python train.py --n_layer=16 --norm="rmsnorm" --rope_base=1020.0 --rope_fraction=0.5 --init_std_down=0.00669 --doc_mask=true
Each number is 128 + 32 x the weight over its row's rms, rounded and kept within 0 to 255. Layers, rows and columns count from 0. Numbers have three digits each. The size before them is the row's rms in percent of the matrix's.

# layer 10 MLP gate, 256x96, rms 0.195, rows 158-201, columns 48-95
099:145109144169119106132117146113163142097145056178110101157145122134082086146116133084126158159085131117116105072144141121142111176192109150146181
103:151039048110087135087121094135089143144181115128082129174100169096101139151125143180240133086112091132116116106165094121087123102084114114156105
110:152134135212180148104092092100163140121161119146110121169117127097082116115129116114100096143146103120080090098135124124177138132198107105117133
098:099107089117159093194125074081095149126166131167108154076141079153151141158113106122123125091119075113045125131141104101084076158115164179140145
107:186116103111160078144171118114192099104149156090094076141146198133085124158143136134161111097091144153144169116147138085140141088079134142117157
096:112116107150161136131125123169132144113104120143144101074164113096067060165139123126169133099097130225124079153139133121193111105073128100118126
103:134096053135147153164117147079122147150123118147157162207120106117052110132190079119152139118148154115157164079120088139109133080171135085150162
097:156127102135164156121121114173094154148118125098116021140130140110122134063103184108086050088107136143092089173132104088099131117153135139129052
102:092088082140143161153046149099137160134142061102083047161152150122156113134098176099131111147152192171078117137103136121131123113128102128154162
115:202107091103164109093115105138159147154149113129081112151156133109086101147155080133149102127118158110128143101112156155115179145125127105146140
100:201101158119176107105141102108147145151134068146085124160149097112119123087117138102142097121116138174138096113117112095118207093116109114116184
101:178143109092117163089146111109182171114145069177128104119187089121148093170141153074135111143130100119108099096071139116182205116107110176160179
102:125093074116129135128110166118132125136161153056103136156124112127121101129114185120136094099123123108109162097121110138068151130190127121061146
102:131160097132076092077125128057137175142168111163125126169073118126123171118212168102157140141132177079117083116179129137172155107105125049161140
102:187134081167191103080166071134129119145158128164105098145155104137100099095177147136150096135080124174123164115094124160170126172133151050153141
095:124165087153146115152171000135139154133144076090119106152092122168128101112130172167124151088127098134106182062104124110131116147152155097114132
097:140200121151139140119123096132112162087084161103131120102165108117134105098116128099165126075126071149155122084148127173162089088090188159117139
097:199117197185161113076186142114082148162135132121143130146145145091139111109123185112115101097112135091118121146153160173165108117095121157143112
096:102158158152152152150153105093106139131160073151139121146084113094065134099234120067127145138121127115121160127136084133104124093150115115164155
104:181117107136133140086108148123109141137116128142084071114139081117145071135181142065150116079100138155076148117137072118123090134071130089148103
099:120161103111156137192124102152145124176191131127179115098129105104117095220156133138122136070135091069110170141189153136112140160216099120139138
099:147131104204130082138120133140076149130110120096139077164082178131142142142155185160107078130096138102107151113145042106191144155149110061132140
087:166138121190163126167112172080120134155149086126110219093096141119141111112066060136138176069124144102136131099141100087103135106096151162175124
102:144093142103144154113173118110149201133095149116112082161103146074054135135118104114098130130126150165140113118074174169143147138169136153116122
111:131142130183150129082154066102115123165130044120092116164113112127064158128127137163140167069095154090099078133168089097113081127142119112126103
109:152141144099134185091139112143185091236156135142145171136128130061120123175115163113174127144115121097066142106112137203131133089117110162139100
104:064121119082159150116061071118083111166143093142155136123109118091104084138086101117115115099152163172143142111120129170167120128131083076164143
096:085135079131158121093100151121151133176155131147083111123158146135180153118135107088166108135126144137094109045093114110158198031124146149132056
107:110112089156107130157160087119100128138109145128123081110166114097127070144176143153111133088101138089132107143172121138164099146091095099113225
101:166148168121085127048164123115142144139126075080150114121185094139162092140101106165130069121139113135079093092106085173166115150095144129159112
093:127130062169141126177185119082098190150131161146113151114139142147113113164120083127183140039152106121145069069135083160104102105096142180161140
083:140108145159108154079098190089116090133095118144166140145078133083127148086118125138151152125154133125142080193147099108120140110150118142122121
102:203145139167144123076094117105138141128146093076184104156125176107107122115124082124110136136078115051114087073117136103135139107152091114135118
102:148059146158137208128093143098104146127134142067092190107153125089124097179187162085131120210099125112122081084189078135163127096157167100142117
105:167119126162122154122127152154127152123113105114129099126123193061066087060158165161138129137117117113040136110141107117111124119130107163159170
094:167133111119091133120053142092057163124129125118155142123156191135149089190155141213139093138113122128152146055122116125161128110139129111133139
118:164089128137176128131090147088136113119124088128119070113153148068099057172082173122161108099133119182113109160047137144171111109187134139066146
094:113117108136084113168127155048137106146162123128146141152114123167139105149164110120149103135139096111080172017145087101104135159093147170161156
089:159147079094164114105148063173159158160162081155186093084153137110171101162117116124115148137071088125127169154099133116127172138164179089156180
100:181146099181126089149064147122130144168125118172107115132114155142119113162152115100104141175100120115151140137143102118126119100157053089171094
097:154046090195138197097064153148194136154121102091096140132168136146114096116079104165137151162144130145148143095133112128138089096126088105090139
097:089149155067101137132102100151105129114117141155174031200114181102119112128160149137132102142149096092155130166142108172132110145138138151155158
093:108168122119101115107198109132092102183184129129084220168130107124166132154111191156131152126100104077093081101077093138132114152134121173156105
103:119197116144080160116099112093118128136164073148132095149150099158119091132126166095146096142105103139099112148173119230117120135152112114130141
# layer 10 MLP up, 256x96, rms 0.201, rows 158-201, columns 48-95
096:131115142099115171153085099118097093164124206104124135112081168109104139118212078127109134099170132145134203153153134149132118052043103065128083
098:152074074140076097104117071161086218099198122156117143160079115122090139127113127147187143104106112174165159142138045130075162110118165133112122
121:110109086058086098158125140136120119148147098081163064112097124150153152175087115145148157141095111115143172159121084172075093142129143112135100
092:160117128142092115151125143160173144125120094105085095132150154079132103102137108126098158166117102103128107188160199106089120168104138107134120
110:085109116165092048127137140162190148193140150106150053118186134148089084166125068130151147150112137123130176092147130120067117069143128074123072
096:117130086140135120186147149084133122135140119110097130147105115124171122075105066160102108155142098014111088112119159096120110142142153146149129
105:146125120112107118155093124074093101156068092096139153160097116124149095144160084065073131086137141092098105152162134137131110170162140091163105
098:153131077148115127117149088167066204145137120099174168127174087083161077103128121104119098070107119126119173110122112110118138103198130069078103
102:131071074135177104160089148116109186108125040107061078097147128118137121108118172104124082169132193163118131187085135126125138138119135163138146
138:092119159151101160151144115098073110116152127124196103142129103168159156136152167114081139144101112113091093154168114097106089100135120103147102
099:119029087079081160093142142175139108107142085187142120125078140116128137102156159070152131122137144196119125141129161107171139190106103131098088
099:159159135139104149081066134119131129140153124156148166119191086174173074195148097148132089076146143105137129136139140078147147141110124143080150
100:102164167060135097175136116085105122117123119076090164113167154167079144153156120195130121122142118185156101117123173086155163076070131140105106
107:122094171113183148105134127189131099137120147090136145121140115123141114105091074161161104111150043173140141070092162158100036142137186160093141
107:081095103150081130168150143152127185119112137075123131139157167108196088154075095124088135080167117089106068116174091116131130104086114159113084
087:128164153149115115103154056163143139117111078151148102119128088163164106114128135178099166168128087103147154069105110113143092138126173095098124
095:091075173125145147086130123159162112135146145097075108126053094125119139146126131164132119175109164125147143125112150089110103079175095082130082
092:149114168176146133077099132145144087164139164147147118170145188081152127137169180123131144157102109121176113189129145207168103139100108121159100
091:136109174187183126147136121089152145093118091091088101104142089147159174097150093098167165143103102119160136111109090126172071052124170119133140
102:128153142113103176159134123140134124097105121128168063148114138094113086086186176102125122125126116155079161116191051129156085107140092131120110
090:115132128085088176165091158089122193124089187125118160058098134151127125150104163115091108120144159133122155091128128147065127148131104131081187
099:062130087085077125132101147121167138143191132102112099114088137133129094125194178189144160121117101116107194130199143179155117130168085105078063
084:185151132151159115083105113132173121185078143096156136181119131102124094127133132128143088190163135144165148086115102142144139098125165057127158
106:148125129166172170139106112118172185089139119117098129156132103138100117133165065190083121153163144149146148111134160106110083155131138155110154
114:131123093153118164101109085124124135133151109066126135110138124153108128098110113153135169039086112129126135107127077069139105112128125165084089
108:154118136108180140131115150122136123082105088054104083131102124073187126101107112101185159106126083111105127169142155058163097114138161107110119
100:103118120077165118079100112124142129138104075132125131101102089125186121137121092142122141165159152154125160072097179142134124064156144105106123
093:155094104114110158145159171117142139013119191108085118120139123108147143160102076149180191130122127147124120093105050070117149155152147120112108
106:169112116110174095174187101134159118145077142153149149110122154152081123156097160134103126117146118129119091122116069178160151121112140103169111
104:089107092159129172169102130130070076106107164120104108148103193131125149144166167134125191139119171136153189148169120079117122120133095114116152
090:122083123107121126077081151158116162061158116135127113127154145132128171095129121118108121240159187165152169129149122088115158132108120059118127
085:157167145172188136154161078108119123072165112173086119070160101144123110117105149148126082074136121120105164075092142148127124105122102140171186
094:112170167131114129111167128116153098091110081180098129133067116120165133082153117154148090180130145098132123091162106160205140109182139144172122
100:195146119124165100103131149146130167109156124145198087138147144147064117094173075152158098122181115102092178142132160146113146174078100140142146
109:103085093156135164128140106116147120166169136129138156146153038177126108175102124076152117081173131120184118141100077166102175138123168101092106
092:098124159163167066133157134149133116193093120107102147139147098077115154127143132074125166139100100133056124177120111132121153133115179132189149
124:128201154108095115143153125143149134121143140143126133174149139102125187047137145126123108136112126137112171081183124142075163102058114146138118
088:138103075160172050153109127114092135126145146070107126155158149144139087141138135170141144161120137114141113096138052140125134202122107160109158
084:114190126161096120063107124118138085114075195128109109102175127158151126171185115181107100097145170113142127129162120171089067123129154092125161
098:129204088119148106155121108119077120145068100095135156120129157133121124181111202117116098168126086104119101148173180132113139134108159084142077
094:160101149137091114176161130154121142183076100202082107159114080105114171129142178102074178160127134135184163139160154127084145109104178078138077
095:141128133168180122169141128102138149125100190129120089197134169073131116095070119186113148189062212171134120165141122105124104108074136113146152
089:093105114195119113195117169156171136142205123118130153175101164166103129182183122105140136106143121127144127068110079124077059145101134135143108
101:116128155078096178168125129141192110185118084180142140105146127139099158132118169101082148142092097102077162132113141224088136105140180088148163
# layer 10 MLP down (transposed), 256x96, rms 0.179, rows 158-201, columns 48-95
096:143189091122148073142076048171163122165072147150093158158136092196157095132135121152177089093119180138155180094110111100156072119118125130147154
103:143128175127090079142102149175115174001157110092102077118158082107133143080135153139150107144120157125141157150149150100189136175149120123086102
111:142208162121088120158111102084117133148095088103123145142112111142134129175133156094142073124114122177089125128197128154126114111044128099161122
095:090065132149106148145141133089081137168151143128146141124103130201143155147067135130138184084098107158091134145109128147091116109104145130094145
099:083157103129121137107169144108150084130109131214137065098184129143121147164098177098173153115153150142134181185146123110102149101107117089181118
100:164116117152151149134128152167111170149165128102074103148111115099082070128094106154110137158107088152140160104133098188087111089169049177167125
105:066136140101135132114078100107125083155154114165159134112116104137136095108123117160103116182131183119173093143060126095148127177138125098130119
099:102109123147086065118179090119154069106172084141081158148116064129133140111135075173162111094150079122126097054130121116166070124143125200135171
104:116102089087121124139113137136158144142106075167126126091157102130140137138156153133105112218158175140131092108068078139100173145165122090134131
107:136092134116104101181185165100108140142124148108196106094112130124130112128137136152117104129049133129120123101167127135127102151140123144106128
105:141157116178133094097103159115106222090106135132144099127146127157097155133160226132100102105100090137163168173174121110180131090123144153121097
097:132212187151116168116116126133186098133112086103125180112162060126145146100113131142158158115149103118097104113094119146150110154039152149087177
107:080087134107170135106140123118112147089126123111176122152144185119133124154143111115116083145098158133135106121095176157157161191135124148161113
101:113138143175150085118124083154062102134117129113139180144170088099142085131096086137143101075075109128140143091154161121169121093109089165115139
104:118109156108152143119152147101089103138139062093078150172118206093123068152151146092135158146083134128176101083168114121122155109111094107150147
092:115188089140086104151149088172138157151114147091148134170131092103135115115104151161143124140240128123154169139133135141126127098126165131073063
097:138161121210073104120091127128098170080106134106161095168204142113113136077142130132128144067142123141129141084100078142178101087091171161111138
093:139108147140054148118165118151092182153150134101154124085094137086114141124154136115110065091169136079162111126122108134116120111107122132100181
095:121173145095105177106149108130127101182143096203088182114115064114130123109103153169117099133174077203118123053132128103092191130093172152126105
103:179139164100112156114142130153107152124066106173096093136044098046088110105140155081135136096137099100146176153130111117122135123088135129101106
096:102105124102146122072109126162138162104090119058066115139171130106156207113093138127129105148163102229074128132144132159160087134123098108096099
098:104114157144104139133117158109183106183101144103081137158206095132163132110165113167183111128191063152109190116131110096120136099136171124094099
088:081205147136125125137128122119105078105144107109138165148083151113079120092158102107127154066099143100156176150153157085155173143127116149185110
107:098129145142141162150086129136135177135102135151174109147093142099099143169120149109083123111108118176132100178164135115109150171124129162050174
109:126137080142112154198180106062081087137156124154137131139122123145115153115067112148179096151137113077134081178181142142089103140100194119099090
116:125139156138121125147142118183179086206189150156103207108158116121143112176093176169115092119145140056086143091078124177171112185108126138173114
102:093166128075089110133097064173087163154117121135137124118100096152128132078098090160101099130146131099133141151082188132102080176139090141132162
096:165099093113129155153138108101147151168126176174126103131110137127168122179113141101162090119187122131162109120126158133118200120177152115110145
105:130157106104085107100163140142168115145160084073170142140111207122134087183094117112102106126140120039170157130154062157093099179154128119140067
106:155035145100105114062175163180123185145142124166124121089150199176163084129136054129129124073097145156140131149148120145155091117136126128154127
102:170164108131095138167123156103128157076120139176173136128114164125051126146116111155160131032151108058133106136141097154108135094164138203166154
084:094149128125095112172135129127140086116127122151130184166048071144123086065128110140125236085111124114118156137119132128122110149133164206146117
100:112120161174142140085094186063100130088083050127111033150144152100084127131141180109163136101140112154160095145150062102165142134126111124110070
100:147162100163130135124155125116140134182155057161127095124166109114088137101142120189194084094112061116150125115085166079164194076123113149147150
102:093108114163083115105179097059155095179168099133133151119104086195136121184150083071151097105104114106174100125128119112100170139119155087063145
093:107112166093119106125059152149125172128121112176129124117144113092064051148123146080147105148114151091164152118122107151113164110099098148154084
121:187134130153100198071139156140101167072136177157123133158120155123147173106141119137107055171133140134130123084153142196072107116070092159171118
094:103175142105125155132153162115157150114077135161123141063072127107099120083141101123101074142153110102100146208138178083147099047128095079112137
086:108119134074152149125104164112143149149110104213120160113124179091091157114168149091097141142127160070142095150118140148101063113154133162134167
099:148113182132140066174080104073099097107127126106101073150058132136176100127114184111192151116082137088097173128192155155147123183065153116099122
095:114087153115124152106143183131071121077090077055147154155109112101127128132150129126183082078084097159149156077137176129178157163105086179129127
099:134139152102114113155054109171067080113130065163162145102107157148105101131129141174087123094129139112074168125117127125131113185164077155162162
094:121127132086178084110169130084133068090088096131161167148066097151144188106074152120117173114145083150155139138161161098138171138159104156107181
098:156135128092096147108108147069090130105076133150169143152130182147137090124156131107127128209057128160166129134184137144189131100187114140097104